Each number is 128 + 24 x the weight over its row's rms, rounded and kept within 0 to 255. Layers, rows and columns count from 0. Numbers have three digits each. The size before them is the row's rms in percent of the matrix's.

# layer 3 attention output (transposed), 256x256, rms 0.0965, rows 109-151, columns 0-63
089:173129163117113140137107146174177161153127117119104129119130153112108145112097095109139146137104116133139136174108109126132144161152098120120132141109125151167121147164152125057095141137120111
090:144149125125105178114126116128122139142162136180139170162125134101160135114142136163147144130135146127142125106131082144109144140139136151134115125103091117166165138077097165104089131103113120
088:098145146146120113111102142125129135146155102087131100122111106106119145112145102164119125166130128088141141146151159126159049091120095148151127145141119111155108093121132104130085135104148134
098:106162100134110156105133131185115104167145094109114131135107144127135176125111160126120106148093131142121170106102113140127131101125141146112139105171133113157167118141121147124105120106162120
096:075113123135123070137139162111138108130133117110133128159168150137136087115108136138134163123113155170151112133162152125080092132127128134119137143119135135110081118088089126096137120127105143
097:170142104181125121141128166175097108127098086124127114125145120139123129132133114132157107103115144095174112138147093105117120096120106119093102170122139091168145061124185128167118113089138155
093:116136131136137083143124182084122131074108167145148122106140140114130119132149102131100149104065152119129136113168098114119132173116146142171160121100090167136129115136133151138117147118148076
097:120114153147115126109164090143121112153141122074147112179152119175081101119095099134156124136143157112136124131083109105136132135117111099115096113106130107083138113113105179117107129097108108
092:102140101094137118110104117115134149145129144122119182110156167118111138141175091151137148121142109095106127124096168133148139135078132117114126067143149121146156144158106115082127127123133127
102:163133133130100134152119143148104144141125153117114083114130143090135113113163101120107173099105155152109121147110142101126128110158132073117109159134145122132151114128130099133153129098097169
093:100134128130105123143118151146122146128136155092115132114120145136120112113120108153118158151103124091130137145161155121121129105145110141169107127125110107059115113145101162113088096170131136
094:102156132154132096120117110095082167144167127166106134105121152101111177141157154116104107122101144102133159111139133105157111125102119116086098118136123119130124134157143117121118142071130128
091:106157118123135100141166121164096154154112104116109111135155095129171091124122137155136119113115098140094143159110099132142158136126121125123103150150141097134150127110127111089116097101151165
090:122094101110132173121127086151173130133121145175112080110134119127135137104133120120133134136124085127116130115116109134145139136143138175124163116179128146103107132146108158159119108155145122
089:116057151188104110123115155131103125130157102161097119138120129157116122150117125116120100116120139122118112138095119146106122152123136167105136149129142130157123150117148103151122147138155127
094:104138151135142138059127165106126136161118147165105167102118134138139125129146138107129142140100080111140140138126137096143112138131133120107097168118153148121107156153131101120105141105094119
092:123138161135144165168140146141102118113128163125097158118106133133136187056110113129126109114135096108135088075185126138117123136124158108123137124084129128114140165107149110111115129097137141
091:122116125130102094150104121155099160142111144120137134083109136128111113134125138107110154094155128110115130135150140103095170193110121155099152115128153107108096136155092168124209101114151140
096:149133109149096131137167128136119136118119117168093144120154155136124124165161142167089085085124148137140117134070123118124104172141152074133193132128146113145103129157115151133086098131160129
100:159078141124158153121079137113154126123137155085127148149111142176138071113092131136125119118120142111144145153162097132136120124149194098136141115108091133107096149130139104121145140174122111
105:106145102154179105123136137118109133141145126139137139153154136105108115149153139119126130138148169079127126146149140136116132123118112115121153088117092124142126145083133112147135110125157159
095:153127119107104117114138129117120125102116170152174108084171110133115117110150150148162130136162116173142140131177107100100167132130163123122166123137133150156165149129128107131140149130141117
099:126149116099131113052121132129101085170137110132148095115117176106143099126108132117090151147104134112125150129147145154147109119145168112137089180120132091177108126178096137129126134108092118
099:174140115171114097091156144121131116143109113141114109099142173149141109127101154123072142135135165139083146116109117128116110139127071124127090159157173119127114098143122181142146140145152150
105:140108092146122167126138096175154075101129092144135135150115150121146108126137110149144147111158132152131105131145115158124144109121121113141092111098135126167129123152097133168082112149157103
092:138121116108126095082128148117078130166137179140126138133132141141107138142126121147100160113124123175123108157154099144107101142122096126156110168113180122112138084146128155105125133077104139
097:125128129114099102122114129141180141125180177143112128147089139137115148131146176140100148121143075132137088166131146120094098096146176126139132106133172093101082143108116161165099132125132144
102:106144117116153065131146114189121128125140140110137135118139157151112134117148162134151131113123099133161137140167113092096129120141150129110156142102061089169119099092162132127125130137141136
105:120137119123115104104143079097163162134144107097146149140122119117143129088100084167098123102119144105135100145121128148100112168132118108142153130148112078104153145146165114138169079084123149
090:118170111152148132092132112105149135147134141108063169161131143125105132104132120176152112165138124107099122084203143131121162120098157084150128138127147151149129113095123125112132121121099132
097:109114165150145137146132106124111092130140128109139108140127120131113178140101124135156153143113164115185135144151113130141109143104132126116089125118100115135101129141182107117167132100139159
099:104105152166136123117136127128152112073120086137145113118117119138174142159119134126122100097107166136136108150132129113076098157135139148183128154113135109119126151140177089160133127102132160
097:122116116103098142117134140134114167138133121071079132120124118173145105132162140086126152091153121107120136162126093087171130102122130158111138123161098134128137121103156128140162157088130091
110:150116117131161086143137111117159120117113151096132095121133098130121121141146144126190111134108132154090153133147094084124117109108162121123148120143077119123147119145125124126167098153114118
113:140166097131126125148144098104129128123114110115116092142133094090153103116088123161138147118135128095138150140101147145172168144135101161143128104134127094150144122143091137103148108127156135
106:139071104109131111108131130137117123121116149085161109126138073157133173141096099114166117169122151126124103076118124166119145100099145178071137126146103145113134139101106113145148110168138130
104:162127155150105121167112098130102116085094057117153093087130101139148108110141152093085139104119113122125145152111111116128108139108149090150134138145167104147137110102102135148145112098140122
098:132075165098138135108095153075149155096123156081139162143115118147078130130164134106142149127120101070160140097137114126120156143123136110191139140085125149131151140136140145152154146155144132
099:122144141095134073170168113131129090150144123122171081167178138136133084137131148149099067139130114129137098136149122143153126148111111110124153090126189078128144123135106114155180107123168124
095:101119148117124107074107105137139138105136092105111131146179130125120159116122086107087121167134144112098114097126131158106145095171136119105084117088124108144128152104079159075151110115141200
092:096147105159090147096158105077113157155160118117131201127115137161135114100123133107134113091102162086141104111107116120146138105141156090118139122169170124171128134166128123120114143140138142
105:119100138110159135143126079147115134135119114088137138132138152136133134124153113151140098091101141176079075165099101160107154079166109125139148162098145135124154136136154122163090076115115152
089:145160073090132193174109131125149127137189116124110094135127138143142102119099141174164086153132145128138137149154090181116135130123130039153157114104124120124088129107111150104130076086166120
# layer 3 attention value, 256x256, rms 0.106, rows 110-152, columns 0-63
095:150144125100171101114100120155135136090127106109120110132140121116155120135111096125172152132152103102087111141142160091115136126133143105138110135159149127087118143124131133093115128210079128
091:125117143118157125184115087152144118085102158147121152147167208107162126118133170155141094129149123121140157135112099155083132146088146082124113111168108123115183132161101125143147102175092139
105:176123167123111108172152121107114142116130131139093123115162134111120081168185094142160157108173109127101072131150100178176119141126149131098079113132106128130112156128127118130140137144104120
099:131107135123105129108099155165102142172112175144124111106130119128128164135140114135143121128125107111113125103155163118150156133119096174107187119115101119135183161122153137134146148116150137
103:110094121107134140106129117130098116135129151143110113143126098109141157211145182097085125139114130168111099141151131118082101136124134134106140107128129128111115153122109134087125107162097167
094:132115143129086183099129104130101154125143098108152115125113148156161090165143162129182107097165089101153140104120170136153145163110131133128137107134126122126101152150116074129149113116114117
097:144152075040153157116128156101132126119120164149098089136143129145155134164107141143139133126124103118121166104124104137131134140122132152149133144124136116151118141118164105095138112172206112
097:078103107121123120159138122150111124131147150129114118160130106169125135094106114156118139158129177151115100121141100115114110137152124159124144144135105101103131124119167072139180135112144141
102:123097155127166091148167118069158161126132128076127138123134157140116140115104130134114123113152155084153131126141141146179113156108083123141115137114142128087112120155142132118139141131162114
100:133080141092130117129121118070153150114144156135101131167184119164128151159098130129156154108125139105090104126094116175138148090110148117104094164139144129183155148141109074119144102147117146
097:156131167073126152127160131148139114118144102161111151129147092151119079110134171135115133118123095117109085158164141128104120074133122084121122115144128166150142088147173114105134101148152106
094:182127122140136107109080113119140129072140111114125132104098111146107139163143129120124133161133149105118070143147160082143090119156150151135100096136155149161164101125136120166150150153133113
092:139085158134119154135116124086103106148102103088086155152095139140103161162106124131121122144101161125106118109137094113090119178076119143120133112101146107110162139138136091099096140143090090
095:153154090088148142103162138135116081139074134113117104076129107124159105149123134109108122132119179159142135118140145089136136116100161101134143099113154116084094083121128150107102141128110103
098:118167106137125117112110088153139117096127110130156157140130139128123153105115122134141178138115132144126114154159145139121165124124120106133151109190121129136157166089134115136163130111142122
095:103120102132166084096160152066135142123122145143134121144125133103142104153106137135111134118164197123113117102134116124150100130099147138093106142124160133145127111137098121139153128127113126
102:116145146123115147121135101090143137147109095123137100134106137126123152118131147148126111160129159100106134131123123102181131095108132120139113101136116155141157128129155123110098158122118080
104:135100155143098106100076149100146093153131126092140140115109119160140128134133138105148167178141109139120165143126158134123105117143130124122148116144110152098090123111085117116168154156104134
099:073138125126129114162103095131117108104122129136149142111140113139108146115138133112117116168125141137138109125123130104100122153123118231132143088112146121115137145147087165102093106126141160
109:164144152144090110145134102155131106093131119136147180078161145117151153117120120110157135197126113152081127142107137150145140094116104154130143130134079183138080095145128140122069143123152081
096:127144127109099124169165152140117144144164099117123099124122122140095183217115144122153068114129132087108122127161145137149140097113076117141133152123124138140107098137142118126155059135142175
105:141105129096086144076146136148118150144097128139115118129082147115126110118142150118132147137129100134108129174140147106111129153070103138169178080131106142127087093122119139123122127134113119
103:125108124097123139141134129116168129113159129174139146121095124137105115150169146172143131174118124117146112086149141115147088123141126108071123114151103146079122143142136125124163150092103088
112:156185108128144110119116136103159147121174153124111134197146121101112116142139138138127195137104157153118128125134180071128110129113098099139172140138110126115077137138127124128175110104132108
098:124119119153165142116154168158165156134090084125125104116093148108153134141153149117081169145119106136151152124140118112117111121111131106129125140147113078059096143153103139122116131153132124
101:143124155147117141113153161098109123097122063146109081112165126119096129112137136131172167115113174134144172130166116132136138140120073168137119130134154124136148114156092133097122094154108115
101:139135080133095136102159136103139084128123146151122102128145090144129161168125116129151115100135083178119160137088101141113120140149099110160124101145118158193130115147084125144129103133119143
102:125092146144164143135121133088121134150147120163106124121142131151160156191125181144148116120141078141117069139106124135138162091145125130176126097114112155143120101148118145147118171154137111
095:096129158116119120133171150117097160140194127113133101140184148145120118126154149169087149137111123156111163154084118155097119152145102136104139178155091090088105104125176110123111125143102129
098:135141103100107121096158158160110082145113165164151128141155155134099124127127173158111080142128111154152132118134123105103164132144180136122153122126126131129126106113146131127142138120180122
108:095161093129159104133078156113133106166132119121112114122117106133134169138142139188172117092100083106147125162144148099130154127123120086125119123128135173109148146120145170105132135157121115
098:145133118070142102079135115171169141133137155126133128119122127112105135099169110136129134161111121089118139112164143146089099143095148133137133112111113169127153138163144141057102171146143127
108:117143087122099093158141102121109164103111150110121174109127118132123115128193116154099108146134135108131104117112137104097130168122088138164116095102141155148151106130107182134116123112135152
110:152131138098082162137124141133117171166115120115152170134146136157104121115113129137164088153114099148083105102137112127110139130161155113090138134154091098161142143116136101116100139127117175
110:130177134172136121140117113132159115123118102149098162135160146135135118194156103096111147096128120114143095104111161142164143145139108118177141113148163122154128120109115145128119140132157167
107:134115113127129095108127135088096115107107155143131108128104147173178092185134138142153113213115138114161150122136080118126142122120143114126069101115100135138129160118125143162170141069139124
103:118115103169084078153149136125135119112095132172097136113140129152124138089110143183104096092058095149173123113178125097175143119113161146110137152078063116148116091138149144140140141119130141
103:171125117134136123165128135139110167119116101143120132108146125136139098128154163143111173140145167113163134129144144110102085118109143154107134110109111127155154119120145147105099125117153102
102:109135101164176116100115123120146109092142144136094156143187142143168120145144130101108137126113153109104175158120097135120176095100135078115142118180140095104136147139126132125128086106129093
100:121094134135123112113106124097126125083097133119121148132136163127093143160163111126121140179163123132140144147130121142122133129146139175105128131124103084085137143098126174153132131113145151
108:099133143135142125185104102121114148146139157147134159111156137114122126124154101098143117134103100139110128112079091131120091178094133104108094126111123126183132159134108140087120127153144117
099:113145131116167127123143110159128151151143174120133121174181121113152112130132105091110131154091145172100117157107147140127127157160106155126121123114152100159148122124130151179121129131130149
113:148146133164101142143108174120117115108129103157074103124117136134127140136039131128145106181108149118127107125119096085139128105156125142122113143138141115147150130092114142112133112159111124
# layer 3 attention query, 256x256, rms 0.0986, rows 128-191, columns 0-63
089:141133153109153161164150098171119114105115116047134144132123110124129130127130131155109118126132148147089134118099094157135125146080128174155089155107123113137137128114065103145134138140146140
106:106125135102099125125136130113122112142121159112102135115108140172144118127086127127116165097121138122109135143138113102159095088136148154128167111106126102098163111121106159102098137144129122
120:099143117088111105128107121099181148134127147156123140114095149130148142097105154111099152127174094115119143102170130095115149114147120117113103132139082110118131158127137141141134133101134129
099:145103143117116095160127156125138140092148132143181143155138123109132117146140121149158123160107127134093146187159123123109138147087142087131159122126122149117090140142154120126134146102115140
099:118097156138185157140113107113172163104101112184136086095121119131149178131083102108115178145120148145133114103085167143138144128150131145123125133112154114125111158138121116147135140099083085
104:085100153143125095145085114112120100125083111157093107118072103094088109138166131122098132133111120109144167108112125134075129125129144175135080158111106141132130146134134097139131137124159130
099:090125132112121137142085147133170134111125116108094147158114139128079123131171136102139157116168158118126101156137167112092088156146106129113140099131138102130161113101111139102145139140176152
095:150167141126127110146095097093111179120135113134118164166156096132162141128127110123153161144144138139093112143141110142131126121138139164083122109068127172095133125100150185152164103105132163
107:080106120097112096135125107118155121148146144134093109142051129144121132116114154158148141117128139108092151117121124115171153124113127119112092142120103116115154108109142106147168111101142117
092:114108083113108129096151116072156127114113147135131120117108122137122113134126154097145134133139128122139163096161095105095163116118118111141135102106086112144110117143157161141154116112125106
092:168135111177137155104131170103116144088143127140178120151138107088148130147106091114136131124108044120146140126131164129116139171151124106122119146137161162126078144143162110135134147132101133
084:113095109138128154136158100165107137134098127104121148121153113086154109121166139143151070119080185115136102137125133159115152155113114108132097150141128163079183165116116101142116134125145167
090:094137153099151140132143095120137106142127102125086090080125129134161145139118160138078104107145137112118080113115130118136085103138117130137112116141183126150133103137085130128101074087091115
090:155172120143132151131170132135077174159114147098161100105090136185126131087155151108137097125149148142120114144095127163141110144132120162131122148115125149136163136146100139105146128118118131
106:112112152129108111126090118153177151136135070160097166057147110129173073086115131121107161129181095120095074135152113114113135152149114107131112134111166097147102092139113158120101153148147163
100:157127154132144131121129167142151129152112143110123168174133143089130149103140148118102159093156148117119154116123111085095133121140149153110107152165122081116132130106124111117088121144112068
096:127151195137104126089150124118132108136141139106119160114151103105170106086133162085137096123121118113143162134167094104114108117099127131115130122112112144142141140151101123125118129187098111
101:125148095157136098110103063168131110165138113090112156104150150132161110091139144088125136114129113160132131158142149114102111125125115137123128092105101127129148118103104139131113119127161134
100:122141127133118128075178133059099136092138160123137135167142100125132157179148117124139152092132111183128098115127130144136134113097095150123112130112121146126115122116142119136148136098111125
102:096123116146157079177115142159107161150128102153122179123170142110097141071101137102140116151112131109137109156132104136109126126147154100094071157112117105141147116124122151128161133157127118
100:132142151112147093115145126161167119126113141172164093128175121141112176149091158123089156149100152161147150127120127133110109098138110103150125148154131128142138132130127142107124148110143149
099:123144123122109116117149136089126172076172139122162102118135093092129125174153140151134155148144112129137132082131151146122143135067129140092109128149119118123101121101125106135133123100132135
100:177079130115101102156114125135137151113102144139148122126138071138106099159130120142160101087144160142101152120145163142096178157103136121119124135110144152154139133176115149152151115150135112
101:136079179126138108145124135158140142124113130104124125135132150126075143144117126174157144114106167120105117140087125147107104124132154164104115095103078109098155104165119096118110149144175172
095:143157135138171139149132123113157136129133124074095156170151128119149131129105122163097130117121111102161133128131123112100099142108122126108099132120154120153090121127133110073139120180110131
095:149101118123107123124124110162087160130122123126097142136103116150111092105105122102150142105132120127135097137118104133099175143160149158147150087093113082133144130144096145094106152115142129
093:166125112109096137115113161145148137151127124105166123152150125122120134108131133121071118128123132112111115117176128124110106142159119158138134135106162100125160131185148122083090122135113139
094:159153150088136112132134061174112141155120149142138103179116140167099139181117136110151117161154109118128161087127121145117123110134129137137146120076116111153141119081116135097182150172093158
093:148122140129187123133161145134101169102127101116112124118125155146122144117114159123114140148091159143095126138128122101074134129105142138150111175148135114129125130147123169093170128168115135
095:120133132136156151149153130114133149112079169098177093109129068098174133139135105066077125164119122160146149205156141080093090106104124115088120120104127145163126169126120165146121138103114125
094:121121141120125139091138138089098132111139139099148109177100093133097133128158154136124136129138104143139177128134132157086189082113099099124166140161107107135124101137133134118115117153131147
095:133089121073123144145146109131124162152150135159105137158133128137089098124104113125123087110120130107157133160136112113148148111183146111129149126166151111081110131134119105132154106122159109
095:147136131152092119166140117137100116132109137128107118086101163126121111117138132079129148116133108124179109073075158057136139114135170086108137162113120170166163140142110109109121067128097129
100:108115121149112068125111157140116112152114144105124151079116093113119091151137136112125147120148096090121149067099180113145113131162173156111112143133153141062147136092137140172131143129104138
099:144160169137111159108123116091101159094129121089105147127155114086161109135142109128088126116145134125162111086128150109108121154172129165121106116108085143153115100107146137128117120099113102
106:133141115134125132168141073127127115150117089124142164120124125115138125175145126113128142153121131121149112072057126120149110172082126132110075115136140129114128152163110168153138123108151124
097:170087132099099128122129135133160129127130124123137119104161151131114133155148151128135117105161150109122156124152132108179127155171148195113141122146134126119138133085149134103126085113107100
096:133119093159116126138119155115170093103130151109098134136128106122139165117108099164174129119130123138109135115079154080113137105123143114130149152166146135143121140134163090118185143164137094
098:126105163124136101108126127144119154103152130154124155158108137116115126146137115090123131123126123145152163119139088108110118149152096139161138143114134130106109121071153102101131130120133099
097:096150126127121137150139157099146126115106113102165147086174098161141150116151140173120124092131141138119110118185139110118116114113165142094137157104129147142133110132161110146163157128141087
102:167133159150110124171078152106116112137127118150153122089147084119158122163135137106111135115132118141137127156117138106131121141095146160126076114096141130162114129128152116090125114124169151
099:125125146102158137104166123143096132098079153081141148072129144122123100134118122142112144134112150136137116106125109107129107138152131146122154141110096093139103104103153205120088102131144149
102:137144112109127174126124112151120109155036108148149080073130138138144135128159135104092166156105102124103112096086151148132122122127121114111112129137113134121137097125129129114135158116141134
100:120139116153137153111131133101136171131134129169107086149160155123127120133169126100129077116109107128146157129146155171107114181111133076134120128144128140143124105112139128079144093142106153
101:143148100129139160137122132111100144154167136106170149129099093140109121121117110144139110126110132064125132139138144104114170130120146138142107111159122154119124119145129147156112113107130120
105:115083091126155136124129122121106104137118090136106090128152118116147144143104155123135098158149134137126140107149089142175090173087158112116119148154168153133114162139100126101138111106118103
103:117105093095132131113141121165184096138164127128102146136147079167147104159128179158130171110136091131100148147150159136104149070144128172137131098097110157108116119136120090124170129092149096
101:118096156084118152157126111135166175138103143103140146112132116137129121116142118109170138130109168095084101158146122126137146135165137123161147141093127115094155118136167135150139109142128169
100:128129132158129142119126131101135094135103137163144116161114134148137118124151147084153126125110151148109160118089114132118109166135175131117159140137180151156088120116131117082123143165117120
101:110081163123128133135150115131152068139142168111089091122115148152123118110126121162162154151127110129121108157171132145141132117134169129134137137136141121148147122128139139150091119076133150
105:149120108139124092148109130131104144129125106134165114192136125114144120146160153147093158138087169175124110107101134148117114141156102129126124119120150086130094113122115136101128106141124161
106:142135074129145104110149199164109145139117148141133124157137117104136173146140107171118105140134097097152129113171129100161146128148094150103139079124144130135147155123139117127120106111110116
098:161137127125083136144100118131110145164064117144121119120116138119171150125189124118148106129168123127098138122115174113137158121099116124080127145152130134153129133068118125114111097071151130
099:082131138107131114155166134159130200165107092105125100098146105108150145095150127109111141118115161101124099092143105138119117124111136125151133123125142128126158129117097125078109125136105165
096:090160095106148145151114125132117168152176141092097123128099151105122172122160115112120128145134105122114120154132131123115160094169126122143108124135128128086132102105122115121165117063130142
100:127129125111146086138127114126104103159147121083127102184107168125158137124108099109117135128094106124127132110139143119110109120127171114122143118081118077103112143083147135069158143122151123
098:146131129114155116107156114123108130136142121086090088128141159105100125153137133130190129141100095132095136142159116160106097119118111113126140140132167148078129117109089086138103133113113112
096:097147160151131084122128135115158154108180137089122108108110139141117158150166136132143089161158131149151198107153157136119133100137142097131132182078109123108145173131162140119106134144119108
103:153150081160112172123103125117125099148128132140118103128178129113118145138150134116157121142099129171140148121077103120100093165131150129178122156161108148122083138147168138094190123141111119
101:151136110140097121137129163128117123138161108118145126149160123160117154091152148100086098140116120133114113122154075107122195102142134144125124154133128106182122110125132111132127128121200121
096:166142123148074130141143086119121098142156127125166125098163131151096162133133133116141125091159163140128153101117145128145074080124136110145113107146142130160094134106130174118107152120091159
094:077130107130102117169151127176105025121094076109143114142130111127128118135085116134127165108123136181103111135160124122096146107112127133173128127151121159130163133163126104122126094139145124
091:137123121116131145077162158115140146138130094152124125154194143130137132147140175163160136145131120111105063133120114134153152132094106131097131133143137087115107114123166192136098194159146094
099:161087115159133135160191118147129136191115098110137142071149133121128101127122094126117121109159134139131123099068170102162124091100116107101120145090116132108163138121112113105105116178145102
# layer 3 attention key, 256x256, rms 0.0992, rows 128-191, columns 0-63
102:145104119127102098177122091112139102076166083127155103162118153130127138124128157161130116142148139152119120140143138125122114103100130126132071129154082120104113129158132090130114130110121141
099:088123135087142104119133118128181161158125111108148137166118099189117092110122118140155118105132104132094123111130129158153185164128119115151141115133139145098117124124104137146139134133149150
107:065109114107136129155108105103104148146130072140115123125129153144122168154167134128147173123113155108114101036140126084127156156101129110112095109093156112122103124118153120121164161119130138
108:098109122112109155144081154099100123145164123126113133085125133114136142128111147105081172174124124150177142107118127142145129135100148110088092124122132108111113152104147138138160141104162131
112:121142112103151117097172137131129114090086159107141141138097126162130108151153129119142133083145137151103139108112125140104166154162129144132121126074118123131115111130134122111141108153117148
101:114166119148125116123114164103136119127132148091132139116129107152119134115099152124137138121132148119081092117147105130169125165155134087142162164106134124107146167178113109140126158095127125
098:123094099164152126145135085135124117129152137140099117124137105120184121122137105134086127136102093099173090105124141137123121148119113133117153138135106113122132089140117119124159087138138095
093:099119142133135143083128144113089123125128066178113135145090133130154118079140153134153127102138116135124083098167141128127178148174129144107129184157088186117154154140106103135160125142146124
092:134135145135116132109126133119147101136120116105123152154161112116105114117162143075104162100119070136150157151090124129175166153149123155133149126130112111101149137115147147127155115147098115
115:125146178110119128169125165149097113150134135104111124101147105159129138138158107130142146183074124125140129147128110133129105111143113116136164134109133143123125097110089136118111127176116128
121:177128152121123142169114115150114120108141136152116119085168147104108106115134103136149093163146127147178139154113113132135157085108160133128148159161079138149151138110111139102136122127128147
111:155137110116139115107138111116174146101140128133137091141104101136166104128124134117118139110145106125129145091127108120150190143127163133142156127130150143127105141126124135100131136113106116
103:182159105128116128116117126114140152107169126141146136133164121124145147109086167120149097163143126139112148180118129145128127118139140146151095186136107114117123140137112083134083090129118145
106:156151106120094123078114128124137129130121150169111124118109110119140113162117174145157126105135121132157169125117150091137164175111109115123086124127095071159141151154109144101137100152116134
103:122187096141145136123131095093115117099080123104077090166116132174151127089142151123100120106137133114158108156170146131093134142135133173123110130100112123115166122142124165121154189160148151
099:168162151145099116135119094128133121138149141159172164098134157086085127099135102108079134111194140107144133148131139177112172151155124144161069124101154120115151145132146119107141159114132108
101:113129128184168099144162122136119122108151127174128126140121154109142176099107135138132098139150095104104122120119105193109161168151134134118095138128101124116163113120176134145102138089102121
097:108084089151146140105131120146123117134133156135119062129123120128166133129179107102149129149086131124119117106107148102158113111155139145120132107173137160111103100097116119110137125100074133
098:117094131108105169126098087146140151144115130094143135137144108122124130120126149115151114129134119122139162108122129125147128131158123175089098097112140085135122107148150100104108141117140145
099:134148077107135140111096115141083136130137121098060096154139127134152129163080126169124121115103119123120157134159127098144148125096126083127128103132101086112119172093115137105139130099098130
094:124130121120134101126102127130091083125140136132126168108137118126124137121136110151116129132145170131094148124162119126101108155101104116105099114165148124101138136125136108107107107203154147
094:060119123108137093150109153127158119101140102158118080112144093138137112150131126099115154172153103141161096142078122111141113128107078143077146131129116122128114164121146136138114079168114085
101:154170091129133188125114133143156124096154151142149119130101128157116117109126107124091113098125147109128168136107119106152082115164131092120145114103114149167108145125137118077127073120112121
107:141129155138129081080127138169134082111145135137114101145109105102170111104114144162110140143133115113130101138108138120111135184096081118094114142154117106142112145115170146185116119146147102
100:125137135115086141149117171077158116153157126112104153095096114110136146087178169169141139122155114081139130152136102132130133107134176138118115102133151144127149127113120100111164143101126143
092:134106146131150088121132132173147141112106171088139105124126137133100143148117154143102126127108083112122151167135126102121098093094134150139103140151125143111111130131117139078109127121181098
092:131139140135178135128148128134086095117102139120134166132164163112143167153128076141138100153094153116110123115078100139146098120119125158121142113108132106174127129152152126121105125151137132
094:124114132149118166127116154146147163120147109148158128151109099170103119137165149140116140082154135136106100152103110139141099120144103120129128141123104130114161130127104130101097128134146076
096:092139101151125126158176131074106113120099113078152116147154125091153082093107104113152111148162133130132128158159109089094138083161156117169151105126104107130120114143124126159125136132142130
093:162110079155114119097125159099124140106126089151157131136169114026101139169098112093089145108161102132153124121123147175125147152116133138117183125150110151131107166094084095125118061147124156
092:144129109144120187148134085104104092154122111153157141137125154150111143144128113098135092140149132113167106109071165130146138123132138092137129163117130113146100125117101112171153108106141112
096:122117115129070128154106117141119119136146154120126114163065124157122141105132117128103105077101141184126086129130123131147111117111098134157135103139108132169150122122093124106098128078100123
095:096154134150108130099117143100170142155103100116165132128132131180154131158099158145117159175110128093120112167167142090103133139130106141120118147148151156152103167109113135150142113164101126
099:140108146125088204090143136108146139124110139112145158115141104115147126130183083079123157123132149152066120126137117143148123153088125166123106133110137103153166132107107161165111117133097136
104:147108107102126116125134156107127088208105123142136112110112093095123110124143155091116149116146111109118144120143112099153125172152085163161122134097162123134131137108105141107124135118111148
105:105113117146095117126090148094122160118126108112134135123104121177121108098143099166140156131124095137121128115155111108091090118146153146137153124141143118103130134149153134114128113141105122
092:101147174116131145147143056148142143149150149133110145172114120131122099119124113151106115115165109164150113117152186126130127106126116130115109181178133127092108102141108110104096116109167183
100:131115123071082130149104135130097113113120114200134155139149110113112119144138133160095128095080136125107141123145145110082105102078145084096131115156142127119132146146128163133173148125093076
098:133106118076145106049112133139171120130102116128112123129105065100130089105103108098129159154140167167103093119103158130118144097121127135156141104172101152141152144120087147108109138138128117
100:142129141123125133136104123157128123163135164121129164120100127153169140119131141086136135157125123100126130104189106125163091122068108143112160090115164168157109113148137131113109127150100163
103:110108086125169164083147133149112113077131147147147111117116149135112151171113157108100115155111122189114154123170127111125116085129122177148163133156089165197098132157129119124074077133128123
097:169083118165098125113104137106117126136104155128138121117118112120095166102127130156127182129129173114102150146157139157120120150175065128182089159121118109110147114113157127157122166109077164
101:135132129133110179131120136146138133124148105119126136149104087123140098143130137124152142122126126129100140107118087115156137151088095182114148139180155133145127137133148139134080122135150136
095:176140094094163122139146128113156160144184113148134093120123137153097133157110116160142150117130143117145099118148132144107151102106135139183163094080079157075121106117130125153126129158138107
100:119104141163142157152142144170141130158113147101114114114142135097109142151145047131116090100094115108147139165111145124093127135126130127128151158121146137167104111173155115120106136150138098
103:096125143106096142120113136124128110116100128102143087135131134112084164124129100097106123167119123113106150133166105132108112089099137152137160094127120126179103131108090127107136143157119116
103:096109154146109134101126156153128096122146127124109128134086119157124136128108110101094113102102137117141121128160099091192162128117153144065118122167138136145167137124114145106140147165126132
097:098145123124155084101166121116108082082166144116138099144120149109103146130088111128136162099106127113129148136163145100099121110121117088122152157141132153118153116083126161083161132145088153
096:161108113122114097103158098155103149123131139141083125140123182113134146167122110150135109159150139148128127130139145177155128111106163115157115177142143130113165133150119125144118127093107110
098:166087148112136112123133134121118109109135164108108089177143126134160140119100117133105096173113145133107128081141108116132091128114099130136110155142130147157101107167149130132132150145071099
106:171090080153157155137157128147166092121149151137105151163156104133137087128132159145131154143170116133158173141125104163103119104108087142147130140135119116092103091107136110158103127111154112
098:089163160143127092159108125148128093159123114148113190142146112146112089121140122131124096097126132113112126113131176092121111129111140162146069098107148145158122165112143125115144142142120104
095:083129117125145149174151115129117170168148122160181174121088119115143139163126172120131112125122102119134158077085146138180152125131109154053122106105120113146151166138135128157135141131112087
099:167132105138103154117100100119163132102113094112160102132125159148140158119144092123107142148105100138107154118129114112133128169150140132177129101131103120118095122133103153130125135161105171
096:141154160140126156165137081119108129105104117073137106184107132101095083094125137126154107131140120101129102102109158168161142125117179108115148064127143121108098145120120130121117093134120148
095:124134098155110108113152155124114211168145108152097122161099184109117078182138114151128142137103121129096120142127129141125125120118134134124146123102117107135155126113142128114166138071160142
093:139149100126073146172110126113182114122136118135096155123080117119169112105107130123156136132101125160152117114058108161132126120100145147085168169147121105148127150090137144140141126127146104
099:128143107175125116106141141106159088081141139097146139099120139148119070130143099118123162068132112105133100114096124138123141109131134111124100093171103082107104123141130088169115164163124144
103:139144143105086090127124146160117155130099145109136145144134163132147151093148127175142146075161172120096126134117132102120137121137083143115150125114100120104149140104145147148087132107107118
101:136123150113165121111145103163099124105146112136127124147150108162094147121143124108099129142103122080173107110133113153127200151160127087114117087212125148111130134141116117157148091093102175
097:116073151133140120153131128126115191112130115114110094130118159109105114138122158088129141105158153153140137124120166119151127154096123121100100146158118143170174117158077125139132126151116138
094:104132100104103143157126080115198171186113172139118135121144113112130128130131137114138106119153129118116111105111179143136149105117136137120160096182102130149100093093127093155121123133155077
093:155120127118160089102143124146120108085086090162083127133102108125158157146150124129113147105171136120124132150143118100097120127112130137115160111132151165156138154105108151128128122133117127
099:119128081116150143107132130179143146161123134129135147081109095168153173173128135125106117146111191128109098132132129135096147142113107136127108101138147127131148109132143148109110108102138136